Weights of a small GPT-style language model, trained from scratch on English Wikipedia: 25 layers.
Each number is 128 + 24 x the weight over its row's rms, rounded and kept within 0 to 255. Layers, rows and columns count from 0. Numbers have three digits each. The size before them is the row's rms in percent of the matrix's.

# layer 17 MLP down, 192x384, rms 0.0583, rows 55-105, columns 0-127
104:158105125148115158107168154120107112132119117138134157150109122126122165134116120119099146125149151132106126131137179163114115137128129133144156119097148147119162093133189130090202139113140124121129129098147144168119153166100155098165158096149148105144150133155153162117159134081105132147130191131116077120125118141130165112083145132076141112111155155168111187143148192114107149152189
105:134110136096129127104067136133162151123113123140167189120120115113105096134127115150137107168178131129122156167150138104164151141114147143150125148128118134201150120104141179118138156139102134122125114135149061158118058119136104129122122140126142123127106133144134106116106104150115117061128089142196092172124129119164121116114106094123132134120153114139080108145126107116116157120134
102:122172110150110096138144148075161127107111133122175136069123123112139126155111105109132164130121156117132123118103120112121116147074131137155138115079128125131158142136128173160117131111162130094141141125146105097148139116158131107141188158134154105149164110101097136127105137113117173107146138097111141111151157151123091126110098148135113182136123132137184131174150113111099134142131
098:102078107132135131151138129128154152174129152099120160158096074128134111149130139170083116155157127150104109144110112092144140127110174167092109140156145144142131154107126126132148150096124095155149159073102105097092116142140157099103102127125125138151167112139144103132131158123100150106145106172142127124166123120187114121123147148106123121077141083096097144147099120126138095138146
101:136155131109088148147095116132099102070107123114119136102118149126079117150152152110156097176114147108108124125109119156092087117144171121181135087172148140112083113123109138142146103111134093147163089161117115167105126145107143135138151113152127087104122113138134119107112125141125140125144127147113125139134122120125168151127128109090147143158167110143134121120118121130109127124161
098:137124138161095148121140155118110067134132205165132133130168120142119126150093125114150122125163173112137183118148100113118102096162105142119119099130147083131143115132130132136132139134138097136137149173123146146150113137174126115129137177145120137143101084093153135114081127083135092087129081138174152154168148115125131167098089133116142143143138120163135125164104140110142123101105
098:137170131186121111104129133120101151101149144112112149098119103154149106106122115102142123160154119112089154122107090067181147150117188144110143115173195079123118099136092119151134154165125131114142126126125143119144110116149128154155109131125109157102143152183122170125102188137093133121116117107128140100143130145137106172133180112147103113115135170117107168137085161110123112153099
105:122143146114157167134139176176103143168134145120117147123129065115133078157136146086110094160124123149151116113142115171135150142112139148111134133130110123166084114128116122156100111165168113106116149104102140118119137149139141126094202098099107121120114163128153139101181129148156178121149111128113178156147126157148107166103134125108093164136108116119119101131137116166099141107145
094:122104095122135151110168123090147147131093134129139092152147137121157121103114097162143117145091120154135161122146156137122094133106161144124082104115086131126125119116144138150111099145126096136175112126118132121141131117151139118117109117174134101130112150081160102125112086137131124137132133132174126087165164108070145127134138175124105098094136107131131113143085124135145159116149
105:112116153168156140119095197146127139119095105155125124086083137156119136134125177125171121151145125079122098133110117131119166129113163121148103130152108089135150134140123115147095090137116104145171090140140146105165124117139122107122133181164138104083128100136128138144071169087129152137102149134149134133156167104121150122130169147171180126159105117107137151097097127089095087131107
099:093128143122182092153101154071092133128099147135142155117127159133099116147114127122144139130120131156157169096096162125112129071114123148153141160111150081139120168118161116130168138154089138131150165149131133152110179138143157136111114164071123084138081123108138103165129131119128140144106167127130170112124136114128144068139151126114150138080128115154103094125109141121145161114154
095:185130152097166114140079099112124138138123165089156125139137120098131139123158111135096141164139162149143093164128118134105112135156159155132149147126166121176115119127122160165149155145106120110170116110132090061072127083148085152112142125094119108143142137151127147126122161085153147154143132134135140131147114116100133127137133136135095117112121106165115137137102141121122102132129
101:116169122098103138145105104121115095158128062180105108179121165122108149136142095078138167095099132147090085125110143141135120092114139158087122111158121146121113139109111138202155124117137138104152143129100166137156160121093145136081133131096116136185153123083144080127143093105138129060151138119140079137095114121146125145118093102128114115123132101135127110119111080110135183159133
100:077142139135124122133162145151127136108104123149099177099145094151116143119083116108122160145128142114157132117063121125093113110162116105136133135125116158138119121114091149174148153067135093150069129134163127161164125111150078172086133152091109139139100093118114107094116128107136172121152121123153115106122123126131130122135108137124140113091118145125136142109126126098115130144105
098:079135140141165170096107106131115118088161128142123157137110100092154112117125144178147136101101132124116140106132117129141157118142159144128122140129105119112169156115137129137132148132128111140138130163117094143125105133112133132103140145094094090113150144146174101128118123100126104127099122138166063129145145155116082076071169148158104107157106154108168148115116146151139151129176
102:151164134134138171121149143118142122109107102154105133184146109083121125148109127164126176114129115189136193112162139113140136088100148104113136154118199110145104147126111128137136173119142117169126105124132066119124078109139108109179084097110119120127142152132165118097108135111129126119112101095128131127102140092109128117113156105106155166157105104152109093163150107145161185084137
102:139150142169121106109161138078151143152105128139100109095174127103135094151155125167112133105118146163150134144129145117121133118150152102140135141085111147152111116123135120121115129118088135129156150111139107115129123083158174138104100114115111120153132114104133146139084164145119148103167144135106126116093145103155098135111126150150138149164124163112083199143119140133103130139100
097:097176112166152129127177121114137131106169091155138122156157144147110121099132132123120120110150163119094092124112170136131114141073120178153130141157106124152143170106111165066105110111099140158135137140143122134118137127177170128113118140118094098099110122133097108120153104098170111151107143148103159103120116115076112128135119146139136164137135154151111126140114096107074115069094
104:144173132104120100123114122129131131114169085126160086111084112139121137122108167134106122140108144120106104126141115114191073128124089145123126112150135071105156122118094110147124139104172180144147118165137127090148152109135125139129136133117143169100124168107148132135185135136117120118147128103150161118094118132155092141139178100124149170122137106080087169147107162090148095149116
101:126114092130114146139183181110104126151127089131135097123141131126160105091116135135137183102106144124141122148178122166093098112138136171132139109131149094119144129136111161117133164135135162156152088137100170110113081131136130122130099132119107103140127124115103115121139124124042130139109099115112133100135104155106122168094158119090153123129148145138175136151125150108139114091115
100:114121110111118147122107124119183113096148117140158113129102136120146125136147102142159091099109137177123115171121101070092139117116141132122152118085151144168120137150107138117093070171131108137143161135156121122148128072161159133153154127084095121146135111107128138132152109154143111151105138084149113093104125103125127129133142170131163100130084122083153110160146122138121142123128
100:146121105126144123099104127121157194115126107096160097108186126101107161160127131086119122090141118118118074120153130137103098149116104112120096111155104133138132102119118165186129112138119143115147113131145142113112170126115134129101104098111175154162157194131157124098122161138139141137142116095090130131137136103147172138167128166168111104139103148065149097182145130165091121151110
096:124127149134122130103140146113086088150137097139138139125143099110114115083125088132132111146100153158133111074092105118144068118139132149153106123115135111139104129125136125132127105076158110100155141131121103153126086077111087140111113096131149113128140131138148132127124140150177132138138103165151172116139129165110157093104145135116141148119141147148162147146142107143115102147118
104:161149100165135076152106132139136117112127131094117155108118122124120138116139158128100166170146125125134150156137143160115160160113095104129119089096094118178130102117146139049070141097146121147106097136124159151092114150110133145104115161140111134144095145145096117123126095109122131124116062138110141122168114131128170113148146146131095148091107126121092144106124161075145114157137
102:161113084149121119084148106163135145113084114144107110126139130129096139083086131094125142134136117118119160111165121100142134102095139123107142160075166113099095085139129114151141130119148121097113120134113143104074109100126142118135129213122153130126126127080100144154128140128110096131092114098123120109134143112144096123157171106163167190116117116155098108137157158151130118184102
094:103148102098094154111122146121138141078124089089148129143127084156102127134129139100145118137109109133151093149171147134123138159165126133132120152122156125145139100107119133134076135122170143152093128131134154172128117119126145089132129137099163156142101145099126133131173126134100120145105151111115186131112120124135112089120126091134121135104120118109173129108105097102150101137147
095:117114120119109085160048134145122128135179106128092148149144149086145102158126105144127091100095091118138123116115126132136122159107127177111128153146112148130095106106147152133106127122108124124119184109120107080139103135095121122153140105171141089159140159131145099107155143134097129105122128088167136102099128091131131158181116093139137101144085123126096106099167152118130127093160
102:143144121150097121140109153125120089131142143097155073127143085139148181138133157148130099123122123145106108153125124104131165140097094108134107165109129131069133157121144105113117105121125137147126104113162155155101111124147149108153128111130132078118124110089143120150113098151125110113135121151165119161157139148132127111131114124158156138135114170120108098113104168163161147140126
099:129177135127126117109105126126129122125114151137095090104122144174122155164110166157190116145084129111117123126153081125131114134103109134132109104096142117118125119143159158178133140098144100137121101183110139146152096119167094096125147143100139085101113141178149090105140128143124153127106163128148106177122140130116053145105133141132130134151133089144109178147141096146125126071123
102:140141092163136117150089117122103099098132135116128114164147172097111163120111140142133101169114113122120128137152094151079151133107111145124168160151136148121101129174114093123119145147168081086157092125093114157120131150122119131144127105128126106159130145133088163158136130112137129097106139141104134141110139125159144134118149105135131103159107110110125152125135155124137132101117
101:124129152121143180162099131116147152126125161130103109119160163113113149109131162127099109119133119093146123072116114114139109130088145101142106139097115115114164144145117189099083111164156180128127123161111096076129143134156145124125120151099183129137131132112103161142107119145136130093121144172121132135116123110140095126132137128135142152128102115102134145121127113156131139153140
111:095104143147108164160141108134113112133103150140141128102099125118115084149139127109137107144107148116128114084137160124134168148146096114120139172157168096143112175102075141097129113145163098177151100123118185141152145151104115131111160150146149114098108127104118098150127141094120087150086130170117108113144124104114152161113133171138150119166119151135114082125133158152141138141124
100:087129146151146142123104141161125168124137145145107144099150136157131120142134136171137100128085129147106124101164117142116134132146145098110097092137078140128127128099118112152126111090108126151113150160124114136159084153121096164121136145127076111150136133130121120157142112125123186135120142144098109163139142152090156134113103104149138170109128119113127152106154148087112083114171
099:137148099088096097100127163135112154144122163100114128126120102135168130152110124107077131121110159145077138114136099146175113132172153117119131120136151122157093141115162155106141085115108159159123133144136098089114112126124055086126142118072113129116107103098112160133131093081144140170118089117101113097112111129167104147095105099100144145120172098113114118117145170161103122126125
101:100093099137138148160137154130108165106133136148148133096121096138113063140109134136134075126151113129138102101142115129140126170144108107162120122139149133131148161140159103160105117143143120123150116134128144118155135118156111137121112118102098114085121128126149142090121103129102136135146129125102117121120102148123161157110119088131158140116121096108099087134103139189108132126127
099:162089134139145117135084116150164108134093076134120152127152119134125160155119079113114136123155080124149118127160098133110174088112161158134114138132106107097128131121148102121150165134103108142129148122090135146165124157106115157141121161166143119109134125164108080110168144133170130115139162179099115158147104129106164121160123154118092119132117110119119175165133158082143167153160
096:133084152072124090107154128137107170154074144111118177170142140119110139084119159135114109126100143145092145166134194151125095121116159116096156134079122156139143113145119128132134132145153147121122139174130135121135158091140136122087135073146113160095147145120136161119135153128114138145111088120095152117141130101134128103096145107121120184081117129116161166113171109145127071151114
101:102135118178116122073127102119151115127125129108187144130087131144170124147096105136168137146122158184086100128131134152152085115127124141159117118097156138110106115169140125127153167124100102120102148108149134156174100118132133136139108145147153117146110156153169124125115162115102116114096133131125127123134138079119127142145151098129152140156122118141131071134135141116076121115085
091:126152121070079093169140115145083174122134130109137137092119138129110123161176087128177133121109099140133168121137115162104130133123142115123114126136073177129150161108110115157121152103149120143120126106140109134134132127097150145131112145123137119144090103183134143146126168120152140164112129137113137107083109129100145114148082136157178156125153144104084114095129129139138139085147
104:148126126110101119130161124118138100148112109171140095174162123105096168145125159140107149141117095118156135104106159114084155178094138118120158120150127103085142110121149141105101167129097128125110119094121142148141160149092118140138166120128141132112135161126111143121150074123146173154117099111146115130121135136102108108158134119097129118087110124144136192115127127134161117115149
097:141160144110125108095093187155146153174095142126155118129064107097135138065173158101139134113132179142132134172120153144084071128123142102111089120119111125132089126151136108074127089137123081183165164146144104140133143128138145140157133132139133139120174131094101176082117135142114152124153166170152139142150111120102134116130123089120138061116160123085096121124123145132148152114132
108:109118164132172125124119125155135135141148096111116076130142120097077109111136129155082137159096137109168142136117118128122129126152133120127154110120141083106144121134120140147167113135118113087131169162124100151102133137128124180088108173132138092093153146101117167106175136128138113087128110101136074123136092112119101106152137147129091119125074148105130188133107132098132132117087
096:106177155149132129113114123125116092135111126134131147105161079089138121101140118120099127143065115128107095156110136069128113172121100119105085116128134114087103144125071140129196189119094119137134152133123143122136092128169156146129070115129098130100115105137112128109132141128159113144144092147125096176096096136109158131138115120154138112156175116126124089131118155132087144155111
094:156147170140127099113159136146106136119143119116141142148121122128133142136135123133131132123121090117122132122134099154120093137144123157124112129108101116141147144140112119153127150111146184129105148133120176124156118126139175134100125106122128097122158129170148159093143113132167130088132109083126178153173090112082131109142120161125145139099128072150135163111091132161134149136134
101:178145121114112128137145120149126205126137108115106144158115108111132116123117119139100105144104079202090117127135102131142138136106121115116106139120098110150108149089124116130114156174107168143126130128113125118135140152128129127150112137076114112122102146098139113123212159157103137127089170157105145139109102143100141145183071094107135113152111154115077107139141146131164122100133
097:140147141170165120148109180123147168152138127129108189101090110124126108123103101135123140082086165106144129114139106147154090130163124127131193174118160133107156133114145119101129129101099106106152119111120117120081142091089143112109127102140132148131158161108169117116145137186156166121068123113159095159127162151153155106114149101130145088116139096102146146078123130128149159162145
099:110134112151148130114128081102129126110118081127123125120136127104151130131121163101141136140098128117125103143155145082136141122141207158089171145126138096153152105123162108149139140092124130148128129118077143126125052094140145154129104086128115113153105114149136110132093167095120124164105125126151143120140141109137117122137121115144153135133136116118119107134129140145125143111132
095:125124121149142081107151112162122121123112097085091098107145167105080117099093094111168154157115135148179136111149139136173109131147151105135123118100143156106130150142124138164150101149122114093141148148122168148104128113140115123136134160105118146108129108164136153127123107134132169099141113142120149132154133112143135143169147139145121089078127148155133108100157100159107123120100
104:143101125159108117144153087113159102162148164207082046116078117151112140112124153137097118121103151109146116164113106147131159180133151146139121144135144137128102132130115116148144175134115110131131128120112103114094067132155148121121135153155165160174149170106089142131125132183131152127108167141133114130144132083154164123152167080146133115108165130137118122138093154120154118075091
103:149140102107133114106142101119171126131135125157143167133170110117180155147161105135099107072150198170136124121114100157129126166113132136093135126113109153135098119123163141129131105143123123174095097082136067115135137114140138148147096112164167148126091146145106095075104102155150101109143127128112138114160148119101125164146134122087155147143160120115138132143108131129177090124130
092:113147136125107124124113094154153125094160130119104137166163089097144147120144092139140146170183109110117152119162128134111153146125134145116152145132160114127172115157135153166121171135116128110112129148152110120142146117103179157119111168147132109145148177133131113056145104167113137084115145080158175112113134140116173120090182118152098097143138106130154131120154129062131139104151